{
  "n_layer": 10,
  "d_model": 768,
  "n_head": 12,
  "n_kv_head": 1,
  "head_dim": 64,
  "d_mlp": 3072,
  "vocab_size": 8192,
  "activation": "quick_gelu",
  "norm": "layernorm",
  "norm_place": "pre",
  "norm_eps": 1e-05,
  "positions": "rope",
  "rope_base": 10000.0,
  "rope_fraction": 1.0,
  "qk_norm": true,
  "attn_scale": 0.125,
  "bias": "none",
  "tie_embeddings": true,
  "parallel_block": true,
  "init": "uniform",
  "init_std_qkv": 0.018,
  "init_std_o": 0.0,
  "init_std_up": 0.018,
  "init_std_down": 0.0,
  "optimizer": "adam_variant",
  "lr": 0.000592,
  "beta1": 0.9,
  "weight_decay": 0.4,
  "lr_head": 0.00666,
  "grad_clip": 0.5,
  "warmup_steps": 597,
  "schedule": "wsd",
  "decay_fraction": 0.595,
  "decay_shape": "exp",
  "final_lr_fraction": 0.0,
  "batch_tokens": 65536,
  "seq_len": 1024,
  "doc_mask": true,
  "z_loss": 1e-05,
  "train_tokens": 530100000,
  "steps": 8089,
  "dataset": "wikipedia_en"
}
Each number is 500 + 40 x the weight over its row's rms, rounded and kept within 0 to 999. Layers, rows and columns count from 0. Numbers have three digits each. The size before them is the row's rms in percent of the matrix's.

# layer 7 MLP down (transposed), 3072x768, rms 0.0309, rows 1736-1876, columns 384-431
095:510471530504477479438511498441491475504531531529439487550479537482514561497526459491496439525512435487539470618417531493449473450439516503480493
106:545530464520490500443512437531541448459642460506520493517499540557431524561520545476462442451494441506465461504442436487531517516552510447465597
094:533489516507481508520507582464493484549494538521481475481547563512515475498478525559525508517587544500498518488501535512471496494526490476629490
113:574581513528472448527481512543475478496561527533524610507491420500470504484500515464517546527419491509469467541511553481501457572537554450585530
102:507521541461498463526449525457522473449413555489474513532510427484455512489436518478446520491467530537428504524487425473568543438486529489477496
094:505477533532436561547553500481442508473481453503491470515487492481535509546545495492489510482465440482478500464508441490499437569532458509538484
105:503430486536496540500510524551479569548501470502480536513491479480498484572504498523527475493576496509473498482514477472505550494481495459472473
093:536466495465536455434517513495576560516413464520451446554526464479458527499572495484504480528490547539493512485510450463473532517506569519484553
094:495511471477561496503490490479508499450434485447515556487562551498501525466432512509475455495508560556458541493536489490443428492539516557570478
102:494506494423494528563478500502398498532485549487520559516470486526513475508488584485522506527526498514532462497503504452444520507509456517502446
100:441510529551553449490453548505421554517479500503525541478516468500487497538496584447525539587476522460487501522550459430545441492545513472534506
097:441512472491445493472505486502445490476450450518552539548479497561503502480460491524487533447480463474474522555546464500475546455528534491462495
099:482505496589450531507510488471451449465449460548458471558550475476614494490459413435520484478509445395498556476491530486524512566513448530484442
100:477576460577520531504523479495488508515422422532549499498489485477513457549544518458615487487509473477480514475521544517584448492519518499469568
099:473489517504515494533525498484518449518468502579479527597484516513528496526586508451476497555479580468509479560520355510538493464465591588514563
095:537448563554460497427557557486533568508517474379496518492488489480496492527559503514530523484534455546503495507511459477480505449530453525461462
096:530523477463452538469515524505537492472530468517520460431532564445480461428486509482477485537507483543550467520536518499518491486423520530501478
101:538459484496493510505484468531561522482453526471475501525506452541485474515476501502499455583584455569443457446536503479498484480431555495502554
108:512520466530562483495463476489528580556495539608564492514568485467448521501400465478517530476533464520520471462497491501494462414443532617425482
094:481447542478475485503478506543478523510489550525536518544460484483512458460541561482472461516525494537489525484514528530456517462502451525515571
105:478575459483544552503437477455537511573550575491504536536487522447515449499485504507471564520544520532547538463521506425490515502553452511475451
102:473481534465542542537415506479460541520553510413447512491454430505583469616547406476523476521542508540438552453523518501468499517498466474521483
095:443530500419447470526488514534548469455493521529470514523522475559517483481551513472537420521537426458549469469479530499477580440467509499539544
102:516528518448512549433472531499447514457497503476446548452495445516480500492487462471504498518445503414478554526461514414517482504488547462519464
112:444451515474495566542560465545443498491556442412557438502493435476470511501468561495379460591477512464527540424533394468479550530499523457451481
103:533503454557494524498430540431481526552471538498493522476501470528533462564520540516482522502402543513544509502570514543510517468496576434507512
107:447412446568561482515504531469479477484459499495479568520446470585461550619396556452479446555513512479506506515510436513572510514462585536443516
102:456507520529443499506465523451501554498530531482528448494521499496499474465418501523550463495493505499494478482524488510514488524464483485491497
096:507446590467575474510531507587568521523495518483521537455446434455456475570509532488486423535562542480470530491451501534534498493519547496522517
103:520532538465511539419531511532506607472489519493461454557505431508478477469522518511471447460443539436410513504558492471493502502422474468520522
100:541488531508454412502489523460515559507539535564469460499525515479499506532504528488473465465461476448536509492533429465466455595538493519486483
102:516470513540469529471541413530467463495452476513538492518533484452449441510462548455497498495454479532531584502550480558537505514443506428521545
100:510548493456502509474533582475484562452479564495573519540460457565479570461502495475485500526431513510493507467498499446497491516535489468530501
103:476521476476578467455342483566545551531458448461543520492450455451474514529494509592563506492471523479525485484488488502544442465499522483555487
107:531507520482540497493464543491535517486481469464548423460510436477473496543477540481462552537510516581480457484563487525506468538485520496499448
098:475548537472485505496513512524497412496493472466504546479506411569470452525500532486527416542533421453509521541447560513455582552547517462446467
106:465522516491461553415464502546530504518442517448421442439525468511430482520493572449511485477503484552511507503580565518470466501451506565498475
108:508502523566444400420501458492514579526439488531472540514489497462520433531531531469484534494497490670532499473572489496512513589463537531439499
097:472538494489535472526526496501489474505538459427494530490483539552422526475462438413456542461511544485504525541528560518538511518453560527560530
094:530568483389573522577497467439537549521536486455513475427505494576374498467508516514472528536486539471493490498423489447549550430501546545467511
105:490552496499497482580506461564531485483426461470528488464509500493552487504483504534459537506443507521530486497490509460497484510511505488518546
102:510474446572432522440468502524527507523425461406487597484481443527407513555471533472491459533522555477511552419523534487539538551477543398454428
108:480481417541449493442495519528472532487523465491457522436426460537481416497483468575474430534524432588494494461541509546498536533405475529561473
105:503473469479443531489475562466476455573522490531493538528500511479495495519528506480513546546433422483453510462423477490445545536493509593467552
097:480536579469510478474558517479523469495498459568508533526573518524495484515460566469556424504485543500460514535457543461531511447520486510548453
093:464527525505557469536516497481510502497542523516561457518531467487456539586480473552504430522538461485532533530499544523466462487548461469506544
111:504469486516555510535584510467579531436607467527501524449475450457566558449573509554512484590492498470489481415481516453487460534411517503481504
105:539564455557490519481458411481480559500489488510534446488532633469455486543488484554476513446472460523498554513488512464484464510511546518544465
162:490455447484547525455493487530510534504517516505499503538528537521481502463581533515496507495469504516495474495519502484514488502501519449505437
106:534522508502599400490517482396484492492485530406499499517400478540505506425520552499512572507449492459459517500493454497484481528487497478479493
101:422451547528471416552527506493553467536527559499509517531533509527513536502532566546482539537471488520505471507400463493421525526535498475479482
095:446432474529493586472491495461508489490564463564447580501452511514553579488555537541453427491459479547525503487607477520507505554392465404406508
098:467474491514508522543476564512517445462472512531517515496601502546545463531511506547478426488514507616535514423498518556420500506485513437622488
103:476498544462465483453511490488466430538525543466540468505539485586506571425502596548500561492557527451450465462539531477410550540508482491531521
109:489560496554471496537571496446554462468562525478509464503530495503465514506531498482477535523542457481513474477436498483505478486567476532565556
101:565481493510495432489496469502538424396510459542538520509552448524554488536510443399431409509559460525567473437509538580523497537477459570497494
098:459508523536482552498518504472492502454513485501494423549572492444508462393478501476464462515440527524512503510470497484484538504499532560528488
088:498448480460584489484509482539548446520520480469503473507445505475527535479462477525468512503442537479443490455512409481522528528488576473533479
096:484581479462517468511495474560598507523538458453355534557524562421553547523525468450510481476479519586538490496499518561496517533463532521530502
106:473462481567567481466470489507497502544496512558561436448512499504507598476528543505517498537442475479511508509515511495465459555513474459542493
105:503505494462467542566429483502504507455523537471452522532499504461416471533499526517480489502527481530565495440520451472505514535430516446498579
098:498551552549397525505527488528513504495537519494585516480518485523472511542470481469443504529505453538431486588496538489467529505487547459530418
099:575549561568517453549539483526545541493522471508483467434528456492494504564507530461486445524583505451485541492539439469501456509509532456506529
096:466529486500471486450481501502531425403452538504504457555418468501491450533460532509502447496564500479466531528550509455493465460458517564490481
090:489501530498417529474511534551525483535501563517497440466514532511549457542498505535488486538497528563510456461499551506478523553541448452478549
101:483521496501605491528489429520490531458462507509497481481446466552355525461508497562522422539480444441537517459480446480476494546477461483418537
101:501457524510457512543475474498433494587532584476548510403516541508508494462503534545461509494516464502513489515479533530465497501509499406543520
100:508468459491531470530519474444536506491470437469540540482439512485502495510468533488464549487462474470491506469486545488470506471537509532519509
101:566489423536453549542502536503565472503477548547501512565489454550522508596528485534559448474549501572388434478425508499523550513513530554501499
098:489475484515455508549466517487513526483494467481482471495458459505464488522461519563510513547479495497495543563441524537538508532463480452486493
093:442567538520450529568520494510436462451487426416434494410500573442534427511517491450467475499540512490523562518451461502511536467465455458501466
099:462500508507536445530582479520456518532516578496503425543488529510493534554578455510470465440485471435509537501460449507539539462499480491578607
105:492481520516508536533567459464441466495543510474458540416529534558500540518487505453451532491525497512489491461436474543504525511549468490454483
100:504557532540505525516485485507483530517518509478467477460505522496543523499501528487444539477563485478508543495477539471511481535499496559494490
104:492440478453506521450568494522489510534534529481522497538526460505468482496550529523479510470549483552465504438447441537446500450466534516440444
089:501526491492534547524493488551537446571492446547544438494456513532577514518463425528530553542466571470573533445497492448543464583468456406486532
096:546554515497470514454485481594519508524442485539459476451485516453509478522464554523546529522551580511472502425505416514508470474511522501496505
093:487557527478474570520509575542481493546480450494551461495471480466544571430485520485398450504470449523515524504564428465503496518558442490547475
095:448429587456460517530567436514497483507470540502415543529477440499468488579496514483514460521524478485569498536495465499520476531464493489553469
098:516540502482541441511578524488524581562496447472468490545501478534523474566479478388518461513529622521567492443549476533531519566494486480509430
095:528415558472538484423490500492514490501507501536559502463452560493476499584480538484554484522495493472522525507483486468528498496506537537506510
100:476487537405454482457561499575538441523567522549511446503501535519538454536520584511463536531473469502447458545536489491449493509526485552501482
095:529491525522493482528542593489552502509465593516549505529478498492479527526584487510467504523508477432451505536462531502511526502505517538480510
099:445441499530496492531511468449497462504560452536506614551490498551547467502554508468469471523522464531484470484513470495519500541464480478528525
096:485530529471534526539497499486496552518444486511471495544453503510495599432416470511553483554442490467484521558485468534443497540453529483513458
099:540546498487435498556519417524480471566528406466478502488610474516427478552439556553544489506515425518495522468433524526544453487508522533616484
105:531549509492479508472444504472498512537529501508472447403462485506476414521476489411495465567543488552498475501511478458449439515538446468503449
108:516442534444460511527557538520497491517597469454420532465543506511515579538522501468501469538465476477512502415519551500531535559496532441510530
090:449525460510520467548518480510513474483494587462494541499489551482486453516596490437468522533471479596493565463485499514527468457469459472564481
106:493477486508529519494437476484552508433475509490514635475489484465471528504528496465478486471487511493431451517517538505508550473484535509508560
098:522487448486503566460563496501552478475420474453490519463480484533478462533496520504512450518492537512554440418472475444506531519484533529516444
093:547455475487559558473511522494478501510460604505530468479551509499517485511471487512480530544456491512476445513571507500483518513540520491521454
103:565470468501528538507511554453467469528514466550598409506461510521556538478484495555520512539527458493536471463504554440544496549485555475462508
105:434558424517502511389497519539526579507504519473552522448487491502555542516434555565458474476458539524513551481506483510441478475502518434381505
104:455418493530515508504426452508442535491482565446454458483484491455530525457495485510512550444515467476482456551498505525505547575483460477538479
087:492551495508518466455493490525509498535489470456504522546488499514484566476679477441514503526482532548466475424517422507504482530505470487485553
100:549567532536521427515528459471478498520583492459597503460467464537571466491504463459508560533468493439491496519491556463504529551457450483467516
099:519548488501525452513497497518524510554450483507534502513483427563488495488506478545542502518512641456506538457514547506561543563527527403521557
104:469550544530501467500516528515537546519431508562468467509516502482455610519513483538576444553447510486449469434503478481473486502487569527515491
102:501434484484548487495531506554489462520520492485510544522530452529477474465522507424507502435508475567476482518534457475458482471480562530533449
094:478477465457589527471503438476545490530469520548463541468460567462486459553457522588521455492401515499470515522490425467564469510526523524519482
102:544459496464537415493464479474430551474514567489498514574518500482510470514452471495495487535449520476517481498513497505507594424511526515527477
100:479454482505496508498520498512475502516558479557430454469497457550557516528512508550524551496490505501494511574553572469554463557576451478516473
096:458445486504467484411488482522477482598478473539575481511486497465403501496516392524479407523511545466468489469474512488548529496463553513445518
100:479559535471484547473462450506523517487603566453492562513510438442462488409538410495542475521580480441495504398514471489541557495495441555512478
095:486412490585512531499476507466491492504526504496488510519506474488613477489435546522473475519525556506496468518468550486511565514473529501465459
106:501547473541497484457555542476455489454524446451482470526454461508521480445500558519590546546466429511546512558503514482471571537481515493498522
101:535486560516535451484516491505502575489533546485577499586497509553560540464492460432483521473417549540453453522497517482536520564493536520529446
096:563524491516546457488478484398477471510430516514508516490536528523417474436558507491509551485426497406501513528417472523491472435487548499497496
098:510560439548493481534463455470442504536476523471536487462490503492538463495481448552487469462511510546493497452511501479515553485483475602492530
104:448494475515457464463474502486516547478494492490544502523494491451557537437518508483531427467541521474505447495485510488473525482492464519552439
107:484497404508473484461521490563495494469484517453561507512453488511529519488496547536529473502508572485586503453511497441387516479540514500520589
098:468493489454485481533473445570458466519522579532501492505522600486520499532509487505506500588473520497566468522531555507493488494509512542499558
101:482557460448535511491508564536494563472478499495514522524530496495507471429585469469541445424573496450537496486537506442484485457440496597589538
099:480422554507509508476498503435477442462555521481491488497449488605590516447466488594475498509502477470551470479452499503435520493473512560459506
102:501492515475479542545578529475527497510522518577515553472416519382562499514446520422515507508473422512487477576488465522513510530458561497521462
102:491471508494522522420448463488468531608511436454517492491543517535463527556478442477473535560471490419464437498510503522563512450505538496456522
092:447457495539428479460489486529505466511493500496472487542534518491537475536475455481538522551481538549440513535445469490482565478561496521470470
096:499543470554446493523575431574531587536468483514477558506505536532545538578509477478476488486479429489546486526501510504502533479503553554467535
097:540549560459502518491496476470465531530541520513464465439522588494506450543496532578499470478513491525541451511483527440569508510474541517562462
095:476561490517465511494565474551485420564509463524480484447530475488524461508412503462472542559478561487381558519542466469491550549461488535531480
103:503490464487536522500541504480523505468566495478600521463482514553483500535428569520458414534453493509489471475471455544500504525452489542528453
101:532552501576556524555499435554364513544529488491490477508584500439451484497536473536430465474459580501522448501491483487518530469487442508494492
090:447464489527459509506521520482526518518458484479504534490413528493447500462611511436498490541532497501506557475487426533537507502499538531497520
095:441501501487521524458457519522480474561418564519529518551566482443478514496495588476497453419445526461470495481479498458472557559553458475458486
093:553504514497496415557519493479474504477553579498523499534415471515410576517563445480534534500600492486545473530505523439530505526524502441489501
105:445506539503512502503547596559515522526515486514499547484524481475555504561473512534489439530581438519514441442514474545561485492532514479482503
105:430476517492488531511485530475487498525513565458507513488524488480444469508466499589475557543485493545535532527402486500505507488445508548475435
109:529508437513425542435467547469516500508527486554519521493542490506439435516442534424495472509490524544449471547475474571442485434508526406504493
096:424517501506499474517531539537427416490542512458484565488468489482490483498542508394500478489517527510520480488427481428469481538495485537486515
096:445486470488488434530471570529491532491441483466530424510368522503489522460529507518530407490591528476414545523543497456528499507490473512551521
110:424461516570429512567495499446506425467511490517476463456555519508447550452481477476477533475450448440612539447420459493538510496478564484524451
099:468500527471552562520424530495456509511516506454494481445433499533530533438468532528462497497545459492492454460511539467476565494485562480575479
091:432561514470537436461527551525450434464515469504559541464436488433557537504513517564514576470439491496491542495457468446475490525562438492503536
099:540468502509556430495533430485473454512560528489633543539414491488549483546515429522501524542505411472493486491500489533478535510504514551493478
097:517502441473576556480477476459484542526521445515493460500510460480533490464490474470500471487484447502542523517549509469488507530421539560520493
101:462478541449461485463518526531518514512483439539460455544547547475541434467493565501509513505465504473538536450554472582559484553502489548607575
104:497464497440403510513507522474464484516490502539573452491459467566437500474471503492484515546486477539508556552486544464436556525486479582525430
105:506520556604544535525525499417464525464503465504495528438530470528513562467504472502481528535548475445434513485516467555533489475568513457493495
104:530493501481430484466579503524555464438497403519515484455472541451492499421441478489437520489531460517484517534579497442496530544481426492466574
100:508480517547416439480510449513544479482478482453451454552513487503499503495569528509498564445490570532485531460523483480473499468566527498541518
# layer 7 MLP up, 3072x768, rms 0.0315, rows 1737-1877, columns 384-431
105:622566485488469535534485436512513492424458554551525452551503505522494460504468578468538491436448464476462485522462544527419485527515428514478512
099:450535505549533416510519430475545567466459565443551504443504537492560467516483617442528530535468452508490509569424471435464479491501489455497501
116:513516466511566555595497499506413442450507505404482566431464443500489498539449471480458531452531536482521480461464498545558627498557472487491446
101:534449507573479625452538521510533552464580520496499437404492565520473485496485621510491546582409517508481499500481481465556494492503513519505389
097:538504514526554517483525538510454436585489553507510522506450448427537546492463442557589512485566473483498484553432569515530561523540450518503484
102:470528497466479471500453512503491442522533444559502544525439510418460562457497440461509510559476560465517510515518537495470484521494534505507540
101:474512485524515521572478462509554484443454491423454405387466494539606476507534528525493506549542435485485493480493516519558421522527453434497494
094:432488493460527488546504535481511499520487482497460524468439511560532490398534472547441495525485608443512522400473508466485519548557444474466467
098:479569523495486454512520533478550516456502485545461475507491548560549542590508478529485561528493467552566434456533416503558514471528508421484516
098:472462458499421557465444450497539507543515542546585552486489498562511471555464487501506513512505504553483516444430448552457449499491454463485398
096:481520476527589474534483496438581510482514474469505467521483535501482496465492459481474527543471474564520530516496455488513510517564528540483530
100:457491550475542469510518507511579464425437484459525520479544504581497538518498450486475446484457521504501443515451561508519553445542412454511489
100:583506542538527500490487487452534471505499500581505525517467489469604564492480556503531505435531452487522559515443568491491436488553556495507464
097:518535487476455504533629533423512521452574500519512492489533497506473508558505543487553563535496519480556501551494460524449504561491488537450499
100:473540454477495496533505498501487564417533548475532510437448558525470507452433465515502589518518483492496512515517469504533463501494509480487526
094:488491526589486432543545526472477486492487505491489444485466489513502470602483514456501509543533507589483541452502489585435473535476422448519517
102:518421490505478555529432493492526582467499541513498534473425480478583491513498534462448540435522485526485552481472509551480468487469506499469488
103:478533499486420510454496475439514490564534472527494539495478467493428476508506505451532556468444560489582448527463456489494467546522511488500457
098:549472393559479483512438555485543532408438439476530477452483510544508535455534457474506411556493513524529515488460463495510446559486559517449455
099:496520549502528509476500498536471469485455488465513478507454451551516465537481454486510490611489448512517495520519501521449522541508479460469483
106:510476515504491506521521534472516419467524484505587480477510517508527593535512478454495503466433426522605479551525542536540513480478508481499551
103:482570506520532587506480495440483494435517467499454498484448435438521518436530434478525489535536554540473507476468409525587481398486524474407501
104:436524499518437520515592515472465490488470540477497411481499448456513511577539476550446544524527514466502423492511451542469484518417548565481509
103:580506561550574497469479443440493517469513482411536455487523491547476586478537524502496523487449489514541447540524524524525551528473431416462487
098:493548539552527518497542490455472494468486514469528584540472474546472512444468529562463493418513431545518451513463467551562520455536474530509466
101:489478463524466552428484466502566465548528515446544452466496587530510469527454540514516466504492438477446552494471501505551544513464446473463484
095:503543435473435542556533544538466486481441512465505518483521507504514502537500523508546505562467498573481482488532506527462512489467560405474469
096:475565536437560522556507511446524492394463470511427475523487547499527476557458434458485432537554535560526565488528530506473475470531503453495508
106:535487508455487526492476456590486504429522517543462502538504537457537527541521517579559433457453475493412499481493406496472494520552430375509530
106:449540459405559550558497531513522525481520398524543531488506477535500501515479478481442533494484496531505491460461510492500523564453465531463496
103:542497451520485460528559438471437504434495589492533514486536495519515383494460466512497460434421558509491454514473537574483469447517449478515481
098:473415483516496529525493469579509539569482501530440597462469470515558537476572480565520471461485491539482507509457524588417527504455484512467468
099:507427497534485470573527455460544511445469508491526503486559511533514471530454533501509545566583480508486532534484445509484524536532430487487493
103:471470484556419522456506511496562478411445501540486526520454513543494436426474444467499539449513473550560521494431457547394520465533559515489487
099:441545546498484534466532536415517451514459517460426461480567457523518513473497418514513580475473559552577511569477486440485540510462499500445494
101:506555471541407526480563504561533467481464543501494463584463513539553540572483492566511526530505511527505490588539505496509549488546442478452462
100:507537570474521518568486467500433493507545477466435562533485422543524522541453450516560526460486539563457472505508498489530501547546478484501471
097:456446505494443534488534530527437501468500504480578467469450478430589452552546555454433537481455497458554520579438509497393514557468510456448443
096:510501531494490384440521553467460543475382480536528466513522525537542509478464505454553530445492496464487486501532559455501559557490467465445445
107:479445396514525527443508513516483473528532456469436507443430552550480485527501509547502509435425515503497478547434590451561525470521536545476537
102:495466586554532540524547459461489530409480509464485496489502556435442572490491476518475587505430521504466493409469457453497511437545474490512489
102:500576421479496506541563457523489488523465568476483492444382459553593496521526478485520443456482536473471487540541544431530515466458541437474481
105:520528468542617421508506439508570419494510496489513525537502527479436510489468515505475474432497506470537473493551492526445512506573442502468467
099:507533435537444490530527441449506446473445404505524446466451472548447455513463574586506495494445526414545502501543459587589420497489534476499415
105:506570435500469512526538485512525426433451494453494521512481449537497466459415479474464503523542531560504488549439483530465509486455516417485470
105:516544428492438499492528427503473502613478532485526488500506501574452512461446579479523479499500528461491448559480478544469490468592423435450515
098:550570520440465487462500490537520497463486507427506478422507519538530483506496492563540506491520531545470502425482416496518485507494485468471509
148:510510478515529487517520540452508477517533523542447494523430475551483562542415458483485505490469476569512466574506517410477504486577437490477475
103:422450517556456512406497510532450461503453455456455456507532465532481483583508457545510460502571480459575524539516523506494475518502549536483482
101:530417429506491502541477514437526519483539418410473508471529560503498483509489443472489511471505530495570493489434502448576445477493530471430452
098:442575570476425441532509538459545494529431550523363423468461494516489485522485416503493488543523558484513494545470502543556540541549441520513450
097:425506519442435609515517502491492498507556497481467473503437507495508477523514437559521525539535526507541449495518481466473502506547510434505498
107:450539514497547483533547505486516469446460530439469493464451532567588464537526487518522525546429511470500488503526577488498478496475492506503570
108:442527487531511507497525539527551519464495494459460475521538535526482467540503503574536487464436498504500454456524548438428502528606475501494475
105:503552478423478540583476524432400523385578493421526594474524469509459471536467596545474574487517497523545467434516490481419499510483499477508510
098:497455454518439503498476552477455484420551564513447453440465551517471526585501471505522419542551470542560479543470481513423479505504481494510504
093:478568497539492525467421506444475511454446524453439518557524462491473558513467550520476589543592535446550503631516550495401506503471487448503525
097:489385461441542477461495589465517503462451442551400522449481500447587593504451491537468525482512422560524472546448480512452483555611533484516533
100:484568504507577453507476541473485506466452429592537535376524489458499514521487474461472442455558416473493490540495485439558493519516450453459473
098:422487483537482565480528518413438499501466547397618538428481512479502506470512473457439502515496446472510471480428453433496469560504455499462470
101:475525516522471560516549507485466417542488467463426552509492493476536531565554495516537503478473467487517510569460528451528503473545506434459509
101:522486506518535531529472474454548512444461497509532469512496470571486560493502447468487499496535389517563434523526589443492518523535497500500453
097:458486510509486462449588538490537494473550468488556561499426434487540554539504581460500495586513557580514523495475461492484546503502443489464466
096:594553495593554522514505488496572468425445543521578440508541586513450483602506544486506495519470565441502484596486471494496445564454487456508449
102:408506468492508536473436567474531520521528467492492583527559458443489559439539416455507538521436492515504471552522422492480539474479458542540429
103:551533483471542494517505528487478525423471465542571535484505524573470527521448470546559489502508555565488523432547478413510457506565459415466428
101:487493439479427513478464547533482427454531561584474473461479544477429475415527433420545570513436454512465512511471478454462478489484549455473539
103:458561538442554534493475548496409484524524445463458554456573565553556480475416452544526515535491501447497529488540481440516539485545480481475519
096:556450563530490508494505517435433497508529406492413506425551488528590495525508463515556532519550465523453538439452464498569553539500497482473502
092:488475433469567491463440441510534466477526549509504509536554539574526462496446568515480567452500478526435392554475508513495485458531447474535500
100:577491420565479524502504558526470520436535416514470507528566434530466481523497468528489588463514451495516459447476586517476487488508490500467519
099:504563536510445467560484462457528545484442513501511497511507479490530524492479371460562521504498447465466513445538463489474508491520498446471475
099:459510488448509522603462498484478438559495527447515447455595539534511539489471529492576518548466495493511452589408503502467541562477527512487465
100:563557555593502462533500547420474402507516500524558545417446494500517503454537547500528508590488547455516519490496491456527504481464507490467518
095:527498478544421487496482522457464490420515450530501507507514452500458536478553496478469555463489446514473388523555518549523511494514472544447529
089:559531575538579510537506487493491474469490444529411562462526572554582431511481542532477528495513425530536497470516492477545507507510495479525523
093:530488518564492508430517399418483496569536587582549491518499425498438458496518556585518464579527459531532485568537567475504515495540491435472503
102:554507447427479461478459514514569476486527530490550564448495458482525555459526539496461589425539552500481508521553494469522503544546524535521518
099:538491530599456509519506479461461479475539531513529450470586464516508575556485574503467443450523495517508482580505465478430499503479510440522500
097:546584520527493573574513482496478492493522524553509461502436485433531494508446544467536484524502464523511456489499428508503558536475468466481566
105:491521505493468502430591490454457535452453520540529540526449535480507487539510494487515485497517482499542539561470502466430534547541474485483500
100:491464496414586520585495507510514534455526438567475553488549520509474494399475514488518499483461578493486548436527534486476501522507511489517518
102:485525464589504447579494524506549531384483531568492598467508514404448555529497538457560545520548530479501459501483518573470455529567550475476463
093:460481481492462541541516477505492536518527496510506576481498539471485476528458485516529514512547482527487507506525561480444497502506484510506484
089:530404520426569480488592558499487465564541484567506527480469526623440465452438512509517597463516510471542474498523457489485543470517447493507499
098:436465478511479492465532460502481498541456420516470476534510529506444569505486594474506568490461484570502453521512549525530566502502528426468530
106:468553511509496504457533493485434424499521523536515463428486557461481509513462481510493461517568561472452482609502522427524564508519446470491450
100:538523442511488483465496531484508538537362507536507438506528405533508519502547545599581400465485502471453425557528586532396505535540442517485464
101:485445508452531460542418536470504552440470494515531531491441522534498465449510430489541625511531476451511532514479525547438472495541468443471493
100:515500509506501540513435493392469495512522524518506527478433521436559528561492524474464543524430493529487470573512398541551505456518515437435487
097:507563574388493493470512558483455599539546440429442534554512613455467528559510583484513498453577443502539480519460542449531450504412501569436466
101:513430497460552496490520509484459500486460545465490508516458514507473532463535508438500450517527465441516541431487473460401539574470501484504566
101:494531413491513548460502516474470576475595495477508473530560495533539486506519523511426482546463557479580527492487465468485485447599487505456565
100:469515476477479503576482520574466448474487505508477483522481487529581490470539433549533528451532444496456526531428540490438457512526471444530470
091:515482479481457520497480490520506460475460528522437514456492585531536503491450486524468546527508511491556351547559491404499505549484561491476485
096:511517485527479556465528498465462539489520474473517535503525499566488517468450530501512481524482407449499476516483477502440573474455455422473421
098:474423540513486517491503511469507588466528526613490499492495508547573388521464504560465491443560455508460536529551524510518538525514492496521460
099:447406480491446452421564543518477460521474439540428484448507468471482493572525390592511457520446610523540527531541467523480561579522555511509551
107:504543431410447442524543480462445482471515518514504428508498490592536481532486537409505527452479473498559512549484497481495451552491483536530517
087:500521467540473495427526586535547462475537527536517518501531499499466523520558542461447566496518405483528568535419495466438514539470444547513511
103:574422486461535433548470454423492447452504551460576466525551519546481517414469448533615445440482503448550529525512550494549538396552515470507459
102:489617449463504467498449475468492553457500537496491556530513469477458504470503553544474472496537523523538457551505523533439497482451522515437491
098:501553533606456526534513512533480521511521459471515502511454504474579472519523450512429514488494504547549514462461466409510525553562484492501529
103:523487512466492561529551504492417480469524466512518470513483516516478423395456442468497520461448530565565513418423508483475531506523461486465484
098:483441474472481476421541561444479515554427519504523483533520477517516444496483525521526584518466501524508459591530470505636454507460519485486515
102:480523476469520529467459522482440463479544466497507541450495396505521534505451520511477472541572514533456474458539460490475461504507491530506474
104:447433463515452542474515458512526572586508519497511425460442462543527492445486435497514494432498492512521480511480456537545398460531472432492499
098:445515479522457468497532568537500512452454457512478496459476523498539489537445516565497571507477472568454441542537501437418555568465510507515522
096:503485484524538511445503404506505537501466510521511472497484542506505467539532529517499527515504488479481509516505478490501474444566505453483531
102:489564495525447474573464507520508495424523440520482536529507533505488430615524487563458509517470460510443507485504524450453452543520483551465509
103:477488439477573523493558471495518539448537541519543516518517614555536460524444524386581480533490580518582426532473454419507525513482508544491464
100:460563479578488479589562545484463450489519446538513505482533577517624492481525493472473576511485547525510475511431477539505414519518498483457559
104:489505469474444498517504452480520508514468474517474515523540551522515465497579462484600501440531459498516446543531483461487571500457458527534481
100:467507495434500507534519548523575526479470528443489605487558436544517485499492452464495425571483566534508464423518527451497482503553466570506414
106:560556467484549496452492545498507547509441530495529521546453463551491471539502463558473480468493486535511436470508567616540537523497517551419482
103:533480450505519490473503500480580599468460499513440525525468492489558495467532376472447528551533554516447531475446546514521402480495499541420464
094:472450538516529523533527482478560530507519407439533526557518485467477517512489500441501467505558447563508519430471542563514496497482471425513531
101:453538524438499512467506543553541481478475484454499508491555537475533443543575439482457418488517504551510465451532489485480507474488502499451487
104:503465478581445421389483578498527524506504523484469503475440535454484601450484451492515432460517532519532562486586481520491456507463576513489440
098:503433495487453477539582526471490541510526510450494524417521515550560514535462521445530469549541493574514526476476475528555489477480472511506480
103:429491475504479506490523517389350563473460520483499467495514543446565524519500447537518490482445478492575537556487590493516522464481515524485525
103:536524516484572573457527480478467547534483559483463503513427461577490486466513513509601488553531445591559516488487462463466501473523495485485467
097:469563520525434459518477499532521540476488507524512492452512445490456487580536518506569564499464536500504421566451515427464558532519421469502462
098:548511478460492470532484470484488549496455489481526509459447422548461466451484520420563481455519494520524530522497514508437471467524456457497521
098:497502417399443544402483442498595459523508480515575480422496459491481483532538465561482528418482545471542506563526522516493380532506491439489414
093:499503456457509495430498500470488414555507466502453562503485530519554497562506488471424561483397498514572503593509452533461515450467479435467437
095:495534490504508527457517485524482549488535573514510504501586524501449495482412478509455463459438626530498474522471487543467497467537500540470517
099:475517508499395482536561445482505497430525491464534524535528468488555520483546559534553474457417531533506526556500436545549508547519512458446547
095:561548457543433516532526438513485537495495534549473585570550508544547530479477483483468490570535524514420444453491484476491425489473506462462497
099:453542449553510494496473503474463530502515476515562475461540553478420479528501530479563510528449519453479460514503441474555528522520471485476434
105:495470534544508459517485488508477473545537471466475477506475507541504540531549485497576540521465474594552507523431544490529554499471463467465462
103:413593555555533467516563459510521500475397506477507452531482484514511529525553453484517416507549481548479487459468457512491522494465488492490504
098:537518443533516493490475478499435486440471464420519511473544484505496476549559497504450561548489531470445498465509443460489423472566535540484527
099:483478595480489539514495577480535466511460467541470422516460475509515512550500450530492476477456545522494475519490509433538545510520477458471428
106:506564514530532524529458497486473510422428495456477570444473434532515435502473465509563479526484561454465516428439458512472457467483348486489483
097:556490446551483520475476482544445569479491482598573512490512436552481495536483553553435490476513498496544464399538521453453478505504431421456472
105:510417442479526503465477451455436496455487537500479461484459565477464438518464500462557466554447512516422544438410468500514481461500472501494461
099:447483481513531429485490476476451487436520449502504535418523450548555500472506525478517578506436568471550481564552524444514519459481493485488446
104:449491475477550489473514481476491539481414590445541554457517471519492483520521467463516505595454485525555443516428507494481489525466551445505535
104:454467484465507480499553473474541501510516527468487418606473500500504562503501553527510481535374565465473480575482466509456441539559511491502498
099:568488494550537443490562575484538467551482433541511534452494550480546482511469550470551500503434549486591515481475551511489534550507491499493434